config.toml
n_layer = 12
d_model = 128
n_head = 2
n_kv_head = 2
head_dim = 64
d_mlp = 512
vocab_size = 8192
activation = "gelu"
norm = "layernorm"
norm_place = "pre"
norm_eps = 1e-06
positions = "learned"
qk_norm = false
attn_scale = 0.125
bias = "none"
tie_embeddings = false
parallel_block = false
init = "normal"
init_std_qkv = 0.042
init_std_o = 0.0522
init_std_up = 0.0601
init_std_down = 0.0601
optimizer = "soap_variant"
lr = 0.00836
lr_mult_qkv = 0.5
lr_mult_o = 0.874
lr_head = 0.00936
grad_clip = 0.5
warmup_steps = 200
schedule = "wsd"
decay_fraction = 1.0
decay_shape = "cos"
final_lr_fraction = 0.1
batch_tokens = 32768
seq_len = 256
doc_mask = true
train_tokens = 117100000
steps = 3574
dataset = "wikipedia_en"
Each number is 128 + 32 x the weight over its row's rms, rounded and kept within 0 to 255. Layers, rows and columns count from 0. The size above them is the row's rms in percent of the matrix's.

# layer 2 MLP down (transposed), 512x128, rms 0.0602, rows 166-192, columns 0-127
size [109  92  90  73  77 104 108 117 110  87 110  84  94 100  86 104 101  99  99  91  86  99 103 102 113  89  99]
[[158 116 170  45 123  79 105 144  62 155 181 124 110 122 201 115 164 147  55 161 105 125 133 126 136 127 146 166 109 166 120 156 136 139  91 132 160 154  98 159 134 116 109 171 171 129 103 157 149 144 173 180 144 158 178 111 148 103 154 136 141 150 108 160 137 107 138 107 137 139 136 168 199 112  77  81 121 119 100 108 126 128 110 141  94 153 114 130 178  90 179 110 135 179  95 135  84  74 142  55  86 162 116 133  95 147  72  83 115 195 111 151 134 136 136 102  86  93 132 104 106 189 133 148 146 190 159 130]
 [156 109 153 154 185 137  37 126 152 123  99 127 137 112 214 105 185 163 180 104  86 178  98  89 135  93  88 120  90 113 106  65 139 126 146 159 123 152 139  96 139 137 100 107 120 162 115 124  79 186 161 167 153 127 111  87  84  88 136 115  93 160  64 118 115  81 124 126 133 107  77 198 133 138 146 115 210 124 162 125 112  99 124 198 134 102 165 134 103 137 165 110 130 127 108  68 170 164 148 176 125 144 146 142 178 157 143  79 158 157 136 145 101 156 151 107 133  91 164  79 131 136 142 143 130 126 150 105]
 [ 44 130 139 124 112 132 127  93 152 106 136 193  95  98 105  55 135 205  90 101  98 124 151  89 129 162 143 164 190 126 150 157 129 108 107 150 106 134  86 122 144 141  65 172 112 159  79 105 164 111  50 135 120 152 180 111  84 141  92 141 106 107 127 130  98 149 141  91 108 133 159 143 162 118 167 199 106 176 130 150 170 106 128 129 125 167 145 143 163 108 131 147 150 160 100 158 129 176 150 177 214 171  94 117 160 112 113 158  69 109 192  82 138 120 126 156  85  84 122 101 119 102 121 127 107 129 114 115]
 [102 139 143  57  73 121 121 125 155  88 104 160 118 138 129 102 103 117 116 107 129 107  95 160 136 107 162 119 154  95 167 125 106 131 162 201 140 172 129 117 127 112 106 131 145  93 152 175 118 180 113 122 104 174 192 152 143 142 153 193 153 142 121 149 101  86 167 118  95 140 110 179 158  86 176 103 145  75 102 121 105 157 122 125 140 104 178 130  67 157 122 150 101  97  75 159  19  86 114 134 186 150 117  64 147 151 123 121 124  89 128  68 124  92 178 130 122 176 153 152  65  87 162 163 144 125 113 125]
 [135 108 147 132  91 122 157 100 185 118 160 140  97 101 157 115  79 145 177 128 132 150 116 156 172 116 109 154 130 133 102 121 106 105  87  86 121  70 125 149  84 140 112 144  90 159 114  88 174 144 106 109 134 124 124  74 142  92 153  81  90 121 134  72 179 163 120 117 118  76 193 143 131 189  92 137  87 125 131 136 107 174  78 138 174 154  73 131 105 124 115 177  97 141 183 106  96  56 103 126  92 118 135 107 142 112  67  97 178 149 128  67 108 199 122 131 121 128 137 113 236 104 137 156 166 151 143  96]
 [178 208 111 165 114  88 148 172 127 207 110 109  76 111 112  87 123 130 138 169 148 141  97  96 107 129 183 134 133  55 145 131  62 209  87 154  87 110 115 159 118 141  87 124  85 132 139 110 121 153 154 123 159  94  69  95 184 102 121 146 124  68  82  88 140 135 135 151 134 101 136  99 100 122 154 145 186  89 168 177 100 183 135 164 117 129 114 132 135 125  95 123 158  79 148 100 173 101 120  68  71 147 173 117 124 174 135 141 124 115 148 135 148 141 158 158  80 143 124 131 124 166 133  96 117  64 125 133]
 [155 122 142 152 172 155 187 130 140 135 101 186  87 124 104 188  86  78  87 134 113 155 157 160  94 111 136 127 146 172  75 114 136 142 117  88 139 129 123 127 132 140 140 161 165 115 125  98 148 105 128  34 105 149 127 148 144  77 158  91 131 138 160 130 167 110 149 132  96 115  98 225 152 187 121 125 101  98 131  88 174 139 123 173 127 103 104 138  92 127 135 200 122 166 144 161  73 121 164 106  88 153  98 141 106 146 194 108  24 137 141  92 110 140 165 167  68 136 126 171 157 104 149 114  92 125 130 126]
 [175 114 146  64  98 124 128 195 126 145  94 144 159  58 116 107 140 184 130 118 144 134 159 118 118 177 162 106  98  90 191 187 133  70 126  89 175 179 139 159 115 113 147  94 141 127 151 135 115 140 153 133 118  84 103  92 240  81 103 135 176 120 195 168 112 132 120 140 151 126 165 112 102 134 158 176  99 137 133  97 155  69  56 125 117 178 131 185 102 117 153 131 134  82 147 170 160 121 104 115 154  96 158  98 122 147 131 167 119 139 113  94 133 142 113  83 148 128 134 174 144  80  94 124 114 132 176 148]
 [156 121 140 142 150 134 154 136 138  76 134 164 144 189  92 123 157 148 117 146 185 143 146 144 179 124 128 128 167 147 108 111 146 179 108 126 121  93 150  72 155 150 148  97 183 128 148  80 161 120 126 139  94 146 136  94  78 128 173 150  89 110 145 112 118 122 188 143 170 137 128 143 131 100 129 127 171 150 141 163 172 127 132 134 154 104 118 150  97  59 124 106 111 158 139  74 114 155  68 200 119 147 105 104 157 187 130 113 127 120 199 170 127 229 194 101 124 153  82 124 180 143  91  50 152 169 171 146]
 [132  90 129 132 189  79 143 133 110 162 111 106  84 171 187 173 131 110  88 142 115 141  90 125 160 180 188 117 153 173 112 160 142 109 178 103 161 121 113 134 163 103 137 153 150 119 165 113 174  89  83 143  90  79 167 122 167 107 138  96 101 140 133  93 175 121 201 186 128 148 152  97 105 128 159 146 100  65  90 124 116 116 132 174 188 122 125 105 122 146  91 132 120 184 168 150  74 137 107 140 132 181  90  91 150 140 168 180  97 170 158 108  98 100 124 180 157 162 171 100 164 165 156 102 179  94 142 134]
 [ 95 116  97 107 111  77  82 176 120 128 115 169 127 117  91 167 157 106 186 133 182 132 100  82 123 172 115 145 137 108 145 137 119 101 180  96 160 113  86 109 178 116 200 142  96  91 117 111 171 122 142 168 103 176  86 112  99 170 150 102 124  71 127 130  99 166 144  86 131 115 161 175 108 156 134 123  64  57 174 116 146 116 135 104 111 174  78 133  64 116 166  94 150 107 119 163 168 124 151 142 140 110  88  95  70 162 132  64 143 105  54 167 141 109 147  94  98 151  85 138 154 136 104 132  72 107 145 117]
 [ 98 116 161  89 103 154 116 140 145 144  77  95  91  91 116 126 125 133 145 140 188 154 117 147 137 107 160  78 186  78 167 149 105 164 155 123 138 156 127 117 126 103 157 125 115 157  88 135 138  75  42 100 131 131 176 122 114 163 127 121  99  90 149 111 125  91  77 154 167 184 138 110 112 108  57 119 129 111 191 100 156 118 145 151 161 106 151 177 149  99  95 101 152 145 114  98 156 105  82  99 151 174  58 163 182 196 100 156  94 114  78 142  89 120 184  94 104 134 141 210 105 104 163 138 121 107 142 165]
 [129 123 168 103 135  99 159 151 152 165  77 113 113  92 148 124 170 158 128 153  78 177  66 176  72  72 149 101 139  99 120  65  86 162  99 124 124 125 122 118 153 107 127 155 165 141 105  96  95  53  97 181 104 159 107 144  52 104 126 106 190  88 140 148 135  84 138 158  83 109  81 139 164 143 146  90 146 133 108 112 118 159 151 113 147  83 130 210 139 203 130 174 108  72 108 118 122 158 113 155 109 151  82 125 132 136  91  92 166 134  82  96 151 158 130 128 134 147 187  91 159 130 165 153 150 126 132  91]
 [107 156  69 137 164 129 124 196 157 146 101 176 104 148  82 113 137 149 152  73 101 170 196 146 146  93 171 168 125 103  66 147 121  78 145 176 129 188 126 162 163 143  78 115 153 147 169 134 112 158 101  92 130 122  94 199 178 114 111 155 119 190 158 188 132  87 127 147 147 103 111 163 125 162 138 144 105 127 137 123  58 116 148  78 137 130 118 157 122 146 148 166  80 139 141 161 157 129 211 140 126 105 139 128  78 122 164 106 111 148  80 152 140  87 147 147 111 142 111 181 110 121 157  85  94 165  71 117]
 [ 74  99 138 155  68 104 145 139 129 155 110 203 117  99 111 128 114 126  99 174 158 166 145 111  91 154  91 184 110 158 173 148  91 119  90 108 119  98 128 100 112 115  96 101 172 104 132 174 141 132 156 127  55 101 146 137 144  82  81 138 105 114 126 137 133 156 101 122 172  78 129 126 142 166  59 121 112 109 109 106 111 131 190  73 137 141 110 122  83 122 153 109 186 117  90 191  88  67 123 131  87 124 172 170 181  85 160 159 129 104 112  91  63  72 151 128  73 157 153 176  93 149 154 138  82 129 152 115]
 [162  96 112 120  97 115 143 122 135 151  98 113  97 190 115 142 157 103  80 121 117 160  87 169 108 133 136 135 159  87  93  96  90 213 216 110 100 144 161 183 125  87 134 126 119 139 106  65 109 134 105 131 128 141  98 201 121 160 158 103 129 116 155 127 198  84 108 138  64 177 121 117 147 108 135 135 131  62 113 147 129  70 161 148  81 105  78 131 121 152 148 126  79 159  83 170 135 160 122 104 166 105 101 112 140 147 101 112 190 113 145 111 135 116 178 111 164 111 102 191 157  74 156  62 117 119 128 144]
 [121 105 143 158 134 125 166 128  87  86 176 137 110 144 172  71 108 123 119 126 255 147 161  97 118 121 107 123 118 123 149 146 185 116  97 132 120 172 123 144 176 191 169 100  69 185 111 138 125 138 174 122 135 116 103 113 107 110 151 104  70 143 153 113  68 116 155 108  89 142 141 118 136 138 127 129 158 162 128 121  78 169 187 169 155 109 137 172  59 160 122 111 170 147 165 148 127 123  93 127  51 158 133 141 116 150 107 108 144  86 162 151 133 103  96 172 100 167 174 159 138 122  95  94 142 188 170 154]
 [135 151 101 139 163  99 121 146 166  93 148  91 203 144 174 125  86 108 145 137  99 144 121  90 128 149 121  90 115 129 131 165 141 145  70 156 142 117 125 163 103 153  55 113 131 137 103  85 113 126 186  94 181 141 154 119 149  67 153 134 184 100 114 163 125 101  74 121  83 151 105 164 170 116  96 143  98 176 133 148 103 133 146 124 118  97 155  80  98 146 132 159 100 155 110 107 165  79 172 204 100 162 169 213 156 138 161  59 134 146 105 180 153 150  93 154 139  90 124 127 100 102 179 168 132 172 177 144]
 [165  63 156  98  94 153  95 140 204 137 113 103  82  91 175 136 140 149 135 146 123 125  88 141 141 111 168 114 144 149  81 164 134 179 155 141  87 162 115 148 168 101 131 123 170 178 126  91 107 110 118 159  83 113 107 147 135 125 158  79 125 145  97 122 196  95 138 150  51 133 112 164 154  78  91 105 125 151 127 129 142 105 120 129  75  87 131 160 114 179  75 123 138 138 154 101 192 188 151 124  75 198 105 163 158 147 185 131 187 164 117 104 114 158 102 114 117  86 107  74 140 165 154 153 115  95 177 143]
 [118 106 124 111  92 126 139 110 134  91 119 109 121 113 119 134  97 149 144 109 154 151 119  96 109 121 165 121 132 119 144 127 128 162 151 104 115 161  77  70 106 161  49 121 159 134 126 188  81 162 138 116 109 157 114  96 113 123  86 161  90  79 197  93  65 109 113 116 155 107 165 138 112  83 106 139 136 179 115 117 196 151 152 122 107 180  96 126  63 137 151 175 204  96 165 105 103 127  94  83 179 121 112 118 122 134 129 167 162 141 156 183 146 143 206 188 158 133  37  87 145 160  81 141 116 115 159 106]
 [130 117 117  85 125 103 109  84 115 110 163 170 136 117  68 145  81  95 142 114 126 121 119 173 163 158 131 123 185 155 101 153 143 122 188 119 122 142 101 143 141  88  83 113 214 137 125 126 162 117  83 124 111 102 111 147 105 174 158 126 104  95 125 121 112 127 118  91 159  80  90 189  78 140 169 110 138 123 131 114 152 178  71 131  94 158 158  64 152 163 136  93 122 148 114 159 217 130 123 140 169 109  77 126 108 178  96  89  70 121 158 160 101 157 121  59 219 149 144  89 144 144 156 117 100 101 163 110]
 [129 139 164  78  62 118  56 148 133 170 168 140 169  91 122 133 114 127 155 185  71 120 123 178 161  98 153 136 114  99 137  93  69 136 111 102 146 148 136 139 116 109  96 135 130 128  79  86  77  63 122  57 119  86 125 151 120  93 131  77 138 153 138 146 105 100  98  87 155  98 115 101 126 141 107  83 125 141 172 136 107 112  62 123 143  38 132 198 152 116 130 165 165 172 163 141 111  88  98 156 143 182  95 143 149 177 153  79 172  91  94 116 109 132 123 142 130 117 123  73 127 132  88 152 129 111 147  69]
 [149 130  97  95 154  68 124  94 132  70 155 136  95 103 116 151 154 104 160 208 113 143 149 128 131 102  94 123 140 200 138  90 117 137 121 144 146 159  80  99 115 185 130 150 143 108 156  88 180 117 142 128 135 184  57 149 151 177 153 139 138 178 150 167 166 122 175 116  89  98 148 169  49 111 114 138 133 143 110 112 168  97 140  58 126 150  85 133 148 117 124 178 128 127 155 115 154  77 128 143 101  74 147 159 107  60 135 164  93 134 153 116 149  98 159  85 130 168 173 114  98 204 118 146 154 176  92 153]
 [ 94 116 109 137 130  63 124 140  86 182 152 124 143  71  26 168 130 142  69  88 116  74 121 146  95 142 125 169 121 153 116 173 144 156 160  78 166 127 164  64 101 110 128  72 154 145 138 116 153 160 161 104 173 101 193 202 145 156 150 137 135 137 115 111  71 157 131 144 158 140 157 115 122 152  76 145 133 106  97  79 132 119 118 154  89  49 152 116 104 164  87 110 146 145 117 115  68 128 127 101  83 131 133 111 123 133 184 116 132 141 119  74  95  73 109 143 158 138 120  82 107 175 110 118 136 116 169  96]
 [157 112 129 155 140 107 126  84 142 159  91 117 128 127 139 217 113 150  88 108 123 123 134 151 123 163  59 117 159 145 148  85  77  97 102 143  81  84 153 166 177 144  98 141 116 130  75 165  92  34 175 123  94  95 126 116 132 117 106 141 199 130 141  87 140 168 159 135 165 194 158 131 151 146 164 155 158 123 128 136 143 122 124 159 126 144  76 108 127  80 151 110 174 120  91 136 166 134 190 128 162 209 137 168 122 111  83 133 106 127  59 146  63 127 152 105 146 136  96  99 128 146 107 173 156 112 176  97]
 [187 150 174 113 216 155  82 151 112 146 162 129 162 153 212 122 108 135  81 116 135 141 143 151 120 135 118 176 183 173 134 118 118 108 139  68 111 130 187 139  83 168 114 135 157 133 149 146 173 111 203 135 148 172 133 120 164 140 150 149 128 179 151  98 114 162 180  93 175 122 153  91 134 122 124 177 114 139  97 129 167 145 105 176 102 139 120 102 163 133  73 126 151 123 144  95 137 148 122 145 146  86 144 195 101 112 135 131 205 116 179 167 168 158 168 124 120  85  72  78  81 110 129 146  89 113 152 140]
 [ 81 159 136 135 155 111 124 141 155 104 154 151 132 182 142 102 140  99 122 135 146 161 126  77 161  98 163 125 174 101 121 133  87 102 176  98 172 105 143 139 155 136 111 109  93 176  60 154 126  89 153  75  64 141  74 139 128 143 154 132 130 156  96  88 173 127 195 139 127 181 135 173 127 152 131 121 121 157  82 120  67 159 155 221 129 127 185 127 125 140 150 133 141 103 169  92 128 115 106 155 109 151 104 164 134  94 133  97 166  99 165 105 174 124  77 152 146 186 153  86  79  92 110 189 128 174  70 167]]
# layer 2 MLP up, 512x128, rms 0.06, rows 167-193, columns 0-127
size [ 91  99  75  75 116 121 115 104  95 117  63  71 110  82  73 102 103  77  94  72  87 113 105 128  88  95 101]
[[107 137 146 109  73 125 243 144 131 141 168 160 103 178  75 148 111 118  92 153 165  97 172 148 117 123 160 148 170 124 148 139 113 171 112 107 154  80 107 153  96 121 153 135 162 115 132 142 170  77  88 111  97 110 139 194 149 191 130 156 189 135 193 130 154 163 172 155 185 129 189  49  98 118 132 134  76 147  94 148 172 124 148  26  87 143  82 122 161 108 109 166 139 148 129 127 120  90  88 118 131 103 119 113 100 133 110 128  80 132 136 115 154 132 164 159 141 148  96 156 116 130 138 148 140 137 116 133]
 [186 132 127 102 156 127 123 152  98 112 159  83 141 165 128 186 141  61 169 138 161 152  80 154 144  93 106 110  55 168 139 118 116 139 147 147 135 122 152 108 100 120 180  94 126 108 131 156  88 141 225 136 130 130 120 149 157  99 153 109 130 104 103 129 157 113 147 170 157 121 131 119  98 114  88  57 142  60 108 135 101 120 127 119  93  82 136 104  94 138 123 140 113  86 186 139 150 119  79  97  18  88 131 151  92 120 154  99 197 159  78 166 133 115 119 124 172 193 107 172 117 136 151 104 154 118 171 140]
 [138 151 137 178 124 165 140 135  94 170 164  45 147 122 120 154 162 114 158 134 128 133 121  87 149 126 104 153  68 177  80 124 148 129  98  71 115  83 104 108 126 130 165 115  94 164 102  87  77  63 152 134 142 113  79 127 138 110  98  74 102  85 109 139 137 185  89 141 171  91 144  99  79 176  67 149  86 146 120 117 140  83 126 101 113 160  88 124 179  89 135 132 165 161 174 124 214 151 146 116 110  97 138 172 110 114 119 119 165 165 113 171 152 140  92 108 102 109 113 102 178 117  82  55  92 122 128 128]
 [107 146 139  93 174 134  88 169  53 119 119  66 116 137 127 177 159 119 100 103 146  57 137 114 147 142 120 131 106 112 180 122 145 115 122 115 115 178 153  97 192 146 142 104 138 139 125 160  96  99 167 149 111 111 115 137 156 116 100 153 147 116  97 192 113 124 123  96 152 192 123 102 103  68 100 112 168 109 103 102 177  78 166  74 104 110 198 125 138 135 117  99 125 122 110 114 149 188 105 122 160 169 126 172  98 119 158 182 123  58  63 159 128  69 135 159 185 126 159 143  41 144 157 148 114 149 142 124]
 [ 87  85 164  89 137 186 154 107 127  42 162 146 163 139 130 144 157 143 137  75 121  95 136 139 150 139  75 128 102 190 107 127 198  55 170  81 167 148 117 107 126 122 180 135 160 107 134 123 123  77 141  93 107 145 171 118  98 142 106 117 138 182 166 152 114 116 161 126 132 158 106 171 167 161 122 119  92 145 138  70 158  74  88  80 147 136 109 125 117 102 147 159  93 162 111 164 105 114 136 182 153  91  90 148 106 105 110  78 110 136  74 134 126 115  88  88 169 146 127 128  66  67  94 152 174 179 148 130]
 [154 168  90 167  56 143  81 150  80 105 121  74 104  79 172 144 109 128 133 163 153 120  68  81 120 153 101 131  90 125 175 115 136 107 178 173 152 119 104 174 153 126 120 128  88 137 108 115 119 148 102 175 157 133 218 118 122 130  51 150 180 127 100 137 130 211 141 129 132 135 165 131 145  89 180 113 174  79  93  94 121 111 101 123 145 145 122 150 130  86 170  87 138  96  82  77 159  96 128  83 147 135 162 143 165 120  81  92 193 106 129 143 159 119 103 112 136 164 151  97 120 162 136 124 183 157 151 115]
 [104 163 117 189 129 156 154  66 125 143 178 155 110 183 123 158 131  89 156 168  86 127  82 128 144  38 110 118 151 175 103  74 133 173 134 169  92  45 144  98 115 158 139 164 132 165 106  94 156 129 117 137 143 194 152 157  60 161 139 160  72 111  83  93 149 112 126 127 141 138 116 124 131  96  94  94 157 114 114 172  93 145 197 150 136  77 149 108 167 134 114 167 170 172 119 101  85 109 136 133 130 178 121 133 143  90 147 109 126 173 157 152 146 117 168 168 105 134 166  88 111 202 130 140 140 119 104 117]
 [154 124 156 142 119  99  87 100 102 176 123  85 130 108 162 117 111 130 127 154  91  52 109 132  62 132 149 130 111 111 153 134 110 139 190 112 168 114 156 150 135 120 165 180  81 121 126 122  94  86 119 123 111 103  87 196 161 105  93 140 122 125 128 167 130 153 145 162 133  92 125 103 139 118 154 110 147 116 100 107 134 101 170 117 103 105 133 133 157 213 134 185 104 116 143 165 137 101 212  65 116 109 101 150 145  99 156 116 153 105  88 103 167 128 123 196 166 145 209 124  70 175 113 185 182  96 103  65]
 [119 178 112 130  80 181 113 127 137 111 173 144 158 110  80 100 133 133 164 106 154 124 135 133 106  63  69 154 102 107 125 106 161 133  88 150  95 124 132 120 104 148  98 132  83 153 111 129  84 145 174 141 171 183 107 130 110 136 121 193 159 122 113 168  93 140  69  86 140  94 147 162 181 109  87 121 160 182 165 124 144 108 104  82  78 137 124 142 133 109 155 126 163  86 132 111 192 102 125 133 155  68 178 154 114 114  91 116 177 125  91 166 183 150 114  43 115 141  92 149  96  73  57 120  76 165 139 144]
 [160 113 165 164 144 162 156  99 136 155 111  64 151 123 177  73  88 167 116 121  70 113 169 174 122  65 131 108 112 149 121 118 147 130 105 137 115 105 143 134  81 123  91 127 155 148 133 165  57 111 124  90 167  77 150 155 112  77 103 195 154 109 102 151 121 143 164 176 145 123 120  92 136 102 145 125 195 197  60 120 114  76 135 113 124  71 166 113 182 134  67 171 127 109 110 116  84 146  85 113  88 126 177 148 177  92 121 162 110 137 157  95 104 132 122 158 161 128 179 102 109 134 137 139 200 107 122 101]
 [ 88  74 114 115 157 173 176 118 131  91 145  99 161 121 117 103 134 142 121 103  99 128  84 113 126 140  92 167  91  99 148 156 103 142 140 157 142 175  77 153 166  71 112 132 112 121 127 126 122 118 163 123 114 169  78  71 139 116 183 108 161 152 136 101 178 126 178 163  61 104 179 142 182 135 103 154 117 157 136 139 150 170  77 110 103 151 126 150 138 136 167 122  90 136 146 174  83 162 175 140  77 142 174 101 140 107 107  71 205 177 108 106 172  93  71 145 162 111 152 107 217 150 108 125 154  88 108  95]
 [ 95 103 135 179 133 187 145 135 120 112 196 121  80  79 186 117 161 105 105 115 147 150 106 128 169 173  83 182 112  85 104 183  95 156 137 131 102 141 115 148 200  98  80 144 123 123 134 132 178 184 144  87 123 145 100 113 144  97 171  84 120 157 176 105 180 102 119 131 139 186 172 143 159 122 121 162 151 117 125 151 164 117  88 128 123 169  99 147 128 117 103 134  68 143 183 156 107 149  97  92 131 119 161 129 137  85 134 159 128 139  98 144 167 104 161 131 200  63 123 148 215  90 151 121  71 151 140 123]
 [170  99 216 115  88 138 131  80  61 146 185  91 120 119 163 170  93 109 116 188 112  90  81  90  84 156  79  90 119 182 177 117 125 158 137  96 123  38 147 112  96 130 192 145 109 109 131 112 151 118 169 161 158 163 170  93 118 146 106 142 154 100 122 122 119 172 178 127 118 142 140 118 144  78 139 106 167 130 138 116 181 130 135 156 104 113 145 140 135  99 130 100 150  96  90 114 135 119  60 102 131 127 121  96 190 118 116 147 118 127 173 119 121 165  86 151 124 174 178  85 111 155  95 190 187 128 146 134]
 [142 170 111  58 169 141 127 124 109  91 175  67 103 153 120  88 176 111 170  84 111 109  79 137 146 133 135 100 128 120 122 120 139 140 161 119  78 148 139 174 172 129 175 146  70 147 143  75 132 110 124 123 163 163 153  94 131 148 147 117 129 124 130 132 115 113 148 142  84 160 152 142 154 100 166 117 129 129 158 131 141 108  82 149  99 124 122 187 155 107 100 140 105 102 169 110 149 196 163 106 182  97 101 108  61 194 102 118 140 132 128 139 241 165  88 107 163 152  65  76 162  72 122 101 186  98 143 139]
 [106  65 111 130 136 135 140 149  94 144 149  82 118  89 153 127 156 127 185 119 111 127 101 121  99 119 150  97 139 119 163 180  78 170 189 110 111 163 118 133 175  97 176 130 157 119 106 143 134 115 149  92 142 113 123 169 136  75 133 124 122 150 136  95 184 115 167 228  66 161 138 150 174  90 115 124 158  87  82 106 163 152 127 109  78 159  56 152 137 173 157 128 114 140 144 171 119 138 187  72 121 155  79 104 153 139  97 136 147  55 105  66 116 100 118 166 156  93 140 139 161 133 185 168 171 104 110 127]
 [119 178 174 102 159 144 143 145 131 139 117 152 106  93 129 163 165 184 178 116  39 125 111 193  90 121 163  86 108 136 153 130 101 108 170  89 152 124 140 163  96 120 118 142 178 110 175 120 136 100 113 132 127 107 153 105 136 137 101 177 188 139 127 125 127 107 151 167 133 113  73 126 124 131 128  80 151  67 197 107 173 134 107  96  61 145 103 115 170  98 116 142  96 135  76 117 116  93 175 156 202  83 136 117 151 135 129 160 127 142 100  82 142 175 113 114 166 150  91 107  77 152 163 141 219  82 122 113]
 [128 117 161 122  87 136 149 114  93 143 134 160  56 136  73 130 174 166 127 106 147  95 146 181 150 103 109 157 114 142 110  80 128  89 186  98 132 126 107  77 123 113 170 151 128 126 142 186 137 115  86 158  85 100 112 141 112 210  68 134  70 140 143  82 112 152 179 134 188  92 128  71  81 129 157 130 160  96 114 110 157  72 114 127 145 155  98 166 163 105 123 123 130 100 140 144 107 171  85  96 131 101  96  39 106 151 109 173 139 105 186  87 102 102 164  94 128 173 152 119 134 159  84 115 136  99 104  77]
 [ 71 121 119  71 156 159 172 148  97 135 116 112 158 153 164 151 151 125  55 104 112 168 135  92 131 145 101 159 103  91 175 185  47 161 100 139  78 205 115 156 141 114 156  91  88 150  93 168 173 148 165 135 154 161 106  65 122  78 172 165 116 109 162  99 161 124 105 148 152 133 156 126 132 148  63 137 114 145 146 159 107 163 124 134 143 167 154 115 131  96 144  92  86 131 165 150  85 124 158  95 121  92 180 102 120 118  93 121 126 139  73  98 164  92 148 146 216  74 133 169 158 128 136 103 151 136 116 108]
 [146 132 170 121 135 123 146 173 135 105 169 154 134 146  96 137 177 130 101 164 120  73 115 117 160 107  88 116 102 132 134 142 157 100  99 133 131  89 174 162 116 100 213  99  95 136 161  50 179 104 154 111 120 107 165 131 138 127 134 120 169 167  80 173 201 164 161 147 114 200 110 137 149 133 138  97  93  60 131 123  75  92 120  95 130  91 145 143 180 132 106 110  80 154 150 128 141 121 150 150 114 151 119 159 107 107 120  87  89  63 116  58 167 135  95  90 117 160 209 172  75 115 164  96 139 128 135 158]
 [186 139  87 153 121  97 176 202 145 106 153 111 182 153 184  69 136 139 132 154 124  89 137 117 119 107 164 115 128 176  87 171 123 128 132 102 124  88 158  71 158 133 146 110  75 121 172 160 120 121  85 131 138 188 130 117  99 106 145  74 106 130 107 147 131 144  65 147 112 148 113 184 201 142 136 155 107  67 123 158 121 101 129 128 167 124  96 163 153 163  53 103 139  80 164 120  68 136 126 150  91 102 125 147 130 139 102 131 132  59 105  93 107 147 121  81  78 163  60 112 122 151  89  93 146 167 116 169]
 [136 119  67 142 182 156 115 126 130 115 104 113  73 153 127 147 163 127 121 105 160 134 178 105  78 137 113 132 145 187 136 154 174 119 124 165  94 133 161 120 129 168 151 129 160 132 182 170 123 184  94 216 182 157 115 134 136 134  86 141  97  89 148 130 138 136 109 115 117 165 127 197 126  83 150 178  80 154  57 126 126 146 172 133 122 212 119  62  74 167 146  90 119  95 107 126 126 152 132 104 182 120 147  93 117  93 138 157 108 147 186 153 167 133 105 102  91 117 123 180 187 139 151 103 134 154 115 185]
 [100 110 139  97 117 172 153 183 157 143  81 165 192 154 140  94 156 135  77  73 102 125  95  96 164 179 128  95  87  61 174 166 119 155 103  97  51 118 144 136 131  76 174  42 122 144 140 149 153 125 124 164  95 121 152 106 107  78 125 127 122 116  94  95 105 107 137 187 117 141 121 109 146 146 104 106 104 128 155 126  85 142 136 155 128 141 219 112 104 106 166  90 129 146 124 146 114 160 164 148 135 173 127 117 132 202  77  97 121 122 123 102 167 167 190  78 151  76 109 139 134  86 149 126 106 100 138 102]
 [163 107 185 148 123 194 111 103 161  82 136 144  68 177 188 139 103 155 188 182 132 155 146 121 114 126 131  68  99 148 149 105  87  87 117 176 103  95  89 161 149 130 131 143 104 120 116 167  94  77  73 182  84 132  58 105 105  90 111 104  95  91 133 122 158  93 109  95  89 111 102 168 107 104 147  69 125 145 156 169  86 119 151  98 126 172 124 122 127 103 158 160 115 102 122 148 196 133 101 133 153 117 113  90 156  80  70 175 130 126 121 200 130 159 148 104 109 130 170 172 127  90 109 144 129 141  83 145]
 [111 155 147  93  89 124  89 165  94  95 184  80 121 112 125  72 120 114 136 137 126 113 116 135 114 102 178 137  70 124  96 162 171 157 143 141 157 144 114  84  93 128 132 105 126 161 132 117 158 208  79 102 151 170 148 144 123 143 106 120  80 110 119 177 140 121  85 103  95  61 131 123  85 110  84 103 127 138 129 136 141 109 146  94 115  62 173 121 137 195  85 145  96 105 152 107 100 122  55 139  62  51 137 101 145 144 185 119 142 122 191 127 194 104 124 166 151 109 177 130 103  90 132 119 111 181  73 138]
 [117 167 137 173 110 128 167 120 113 121 110 125  97 113  75 101 166  71 177 168 117 112 114 120 141 111 143 117  92 119 146 129 182 137 160 173 152 170 110 141 179 130 126 132 107 107 110  98 101  87 111 183 135  84 106 134 146  90  93 113  90 138 140 141 102 118 153 203 103 119 120 188 112 166 146 130 127 122 135  98 136 114 144  68 150 187  97 139 127 162 164 200 106 117 146 187 139 109 175 110 128 197 113  87 201 137 169 114 117 117 105  70 101 121 135 126 151 232 185 183 147 133 110  95 180 166 147 124]
 [173  59 129 134 104 134  99 148  99 162 142 106 116 101  72 156 135 197 132 137  96 110 113 162 121 138 108 105  67 173 137 109 159 139  89 164 106 166 134 130 113 132 132 150 164  75 157 108 139 157  85 159 195 126 153 123 129 137  92 123 116 109 184 190 100 121  80  90 149  63 118  87 109 115 124 166 126 132 159 154 176  88 117  44 114 142  90 105 134 124 108 111 122 142  94 186 117 169 147 122 149 103 144  54 112 166 165 160 110 130 135 148  75 142 193  94 114 105 111 144 206 150 129  77 151  74 155 132]
 [104 155 131 109 100 130  56  87 125 157 209 119 112 158  93 124 142 137 132 171 124  86  92 151 132  73 103  84 116  89 155 135 167  90 127 164 132 152 204 157 147 128  82 119 130  93 106  84 101 174  95 134 151 173 168 138 136 113 125 155 113  72 152 163 151 152 137 136 138  99 142 133 179  84 129 137 110 166 124 126 164 174 144 175 111  67 129 204 144 134 113 154 186 134 138 139 114 103 119 116 157 122 146 101 192  79 138 113 123 151  63 155 186  43  78 160 162 166 125 126 122 151 122  71 124 130 154 151]]